From a checkpoint of a small transformer trained on Wikipedia: 3 heads of 32, LayerNorm before each block.
Each number is 128 + 32 x the weight over the matrix's rms, rounded and kept within 0 to 255. Layers, rows and columns count from 0. Numbers have three digits each.

# layer 7 attention query, 96x96, rms 0.258, rows 0-28, columns 0-95
119086165173120144105144097126133110147118111072194059172139116179051152059079093189165088184122159090140142170111144138094162162126109113108129138126083168100127120184193105118165073116072077088085113076129173152131089155082086132166094055143087121129207192111185126148133130152153114119
116135035105112160193124163129155060177098129074136171126138156194117219106160125103135172062139114153114131122160147128109130125170151199101104075124075080132106149064141106115077115127134100141176156111136112176069069107074169175108104044219177113149170069113162149174111141137138150086
077153150128109121085127122160037101188108089186069113097084153132103156157144110093129213174137126076097067207137122150121074136075170095092133084178081113139139132056142159176082169082098170161157066063155164116147156173156255070150121149168084074140195068113140095176114172115076186124
111121185142151100185053106122108085102105150152121086158161091207113147171124104124108072131187071085129078135210205154180161135114133089160040113089089155020146104134153061170135099097142199119146099114118144089109102193125148141150239136088081140141128128171169139046136068102122128178
140107111151101114120056186140170112112129110179115081109131113119108145082089140128154114099101125115095068052137137156098145126109152139140095130173100089128131212138187143159166075077078130132101113103144197162046193143163116118175125141140112147082115099167188138127162101135140112175
123046151132135094135167089153153087131114104197122179108117137129142194123141065122095102122147128092124118135174129060089108169136132116145102211112134138120066143125166124075141066176111124133143144216097143155113098121133163130118104110092172131116186153199229183060149101099095146063
069162146118156141155164062116159134065114125097090111088162143047108166039154232119129167136177164159136129135088136139119094157176145166123180117089126135148198102095146195162083097137098084116098167172041063176126190138136139107100142127133129157146073144086153168136100055157088158080
195239092093125137144121086137099101068158154060085135167112203096122142177133120096150133100138184167085100091200050040158155112184124155116106226034163097057185160091157170119086141132126181157152114134160214180164050190060203094170120130128179098197127149161127021093174130148064160119
131164066103086219159121159128090094079118185123136155124166158110145102157151102182089080155094134211065121192124186118102080085142159159118119112186121041116148117111113134064104102191084074135221158139121238143176201107153151106131071102135144179169107109084073081079090036124139124159
139146118100081169166136092087084103067155187122140140085113050179070107101148109067148178104072100203093159114173122142153177140059101101099090095054201128142090101058145081117175169117111185133096101233137134131172091119165172112187147161116168174091118138164185107154115169140097062098
092205194032101091091141148092101149193167104130114077072098134116126140095075091160078073133136087146110123172147146135149154065218176154214076074058126180141102110206118096154178145107153255082144069143135069128137115063134067122168071146110149160166190059138070123040118033130140177174
197215156106147109146137148099240084108157109129097143104190083178205078127104157158154062163070158156155088143134147050152058158142181128127096169076139144162153139108023107091146091146096123147123068129035077109159103100138168196101079143182166075064080122087100083088179110121134179102
225255126155113090195147144139160091198067121129138116075052157117085033099124145097201120140119103121159136113116092124108129160131109121178178161138044114063067129132124230108117192149096131081125137101113021114122136092112061166124141211149083078152130180147128114118077131095078116197
139111155107070057117100160106074158163127160135153132127112171102089111060078151163085151151200140145170136063104170186077119141119173108116087152058154095073127125149141131141081105160193124107036151137187136127130216112112171094186130098179144194162133159156099172127166095122120123090
192090125142143120067071150185106234126107139172094120116196122075133161169128049112109137160207100088119154094158108106082204096111131093149173137057100163108119116136107147163138123102164114144095119118147130105165163156088058159155049114168096111155098185192098192056093108154121173220
141194162155074137079096130139179161128069113175214074178197164128130101127119141092139140151110130076077118136124139133094144096076165135108125130100071091105123164144163037083155078113099192202125157056130152104056171103062166181141058130148102182062222081149181064070147121136139162126
117227136168106042127173151091120136160097157136165121082155106121193103213081090108118223060071149161159104122062133134149123136156125108150139205061132124119145187152069093100108083145139078094173175134176098161168116097065111092182164078078094132166146049107186150153176138145156159145
069128131121144116048115119146056104081183174079096101122089220057220229148162142180142143097068083104160092135097176103070178129178061128125091149067116156113118106093130145202084069141108155202136161181041118124048192162194120136095074179181123111121054119121149110099198137110111136076
138185181143070094159114148057059154143101166194176034174175097062152142108077121136128168063152140051151155147171136059125181152120114145174048178131191106135096112089146166098169136160092159127089121141092131158097130129075156168133172153102113126116061120140072163113087068190163056129
111067112138141195107077135088164177119101136059056074095131217065079153153084119082091076152151088207150163184156104137092128123125129155157076153110105117148198182148091119069076088083031127155101165202136148139220122154093100162160149156153166117058134150148102114160205159093175122119
094183080151113102141182120071062110180107135124117134094163161098112162079191210128145113183131163182107125161111105058133128134134080145096205152215142097138134105078110106254082128118037186125105134102121113068095018144060200166126137142070124090176156192140117174163198091156222095138
177143218196151155111214181120087167179114102147104120149138104172065171125132099056104115166056094104113089108130147141125111136081021108177146062085100080135173076077157112139119202043111133116124255113134120082178140128161190138113168204110143184073175103080016110143153113131131055143
085121106117076192135133149130165092132114117185160062125132087168189124170096162141114098108126210116114149109160161121178111132187156060028145155163178070206121109255110127055155144133090142236142132069130097022136159161136112168121087116155106139149069110187127214102145173091071109187
176120140151217096113149129214125109091096092118094136153134155126093133254099115125209094108143207115134143164006136094175131138118072155174083136125194152034194211087098187149157093104155119093105066125062092078107131173140158117235057130083133044129052076140077180130115173113195089138
092122183135110157123193111126064123147120158124103153101092211197221142165112107083162221111159166150133092147122129076033155089189165112183161117171138083154051098090153122151166066197147168119136161099102130122090101167117156099119077112189125088066164149085134157108143060141121150124
157112125091127077197103128194170176126189101123125099093053139210101121093213195143075093198119146118027058132161152096153095118132104034229162100128150055116168113021142164049112128214157106144074054070131147106132105110154103173188141081161086125148104162104196070147115148137178083131
090096173165104106129069028144119124127108200153146110099151123094161064174148065128170185164135165087127015110060144128187133120173160124078095089074156142134109084142166081121181182137169087158075130140121096116178169100101157092140126064137090187085176151162132105113139095074149213111
102146149138138133179109036123121132116118105097153118133149144092115128129075160139183109155139141052142112135064200060136066122118204137127125159094110145095138205092053154160191105120113084120114160102102092131147106146186174137103128060131067116144206201054186154163139149104185091134
113129109118138155087150125097215148246150161193076029157169135085122083088128129117153137086162103159123038119111194132164112174108205149080176146170116094098118109082067115106098131104110150126140064053171095068143140119157138139155115096102089145081140090148167138102133092139101069073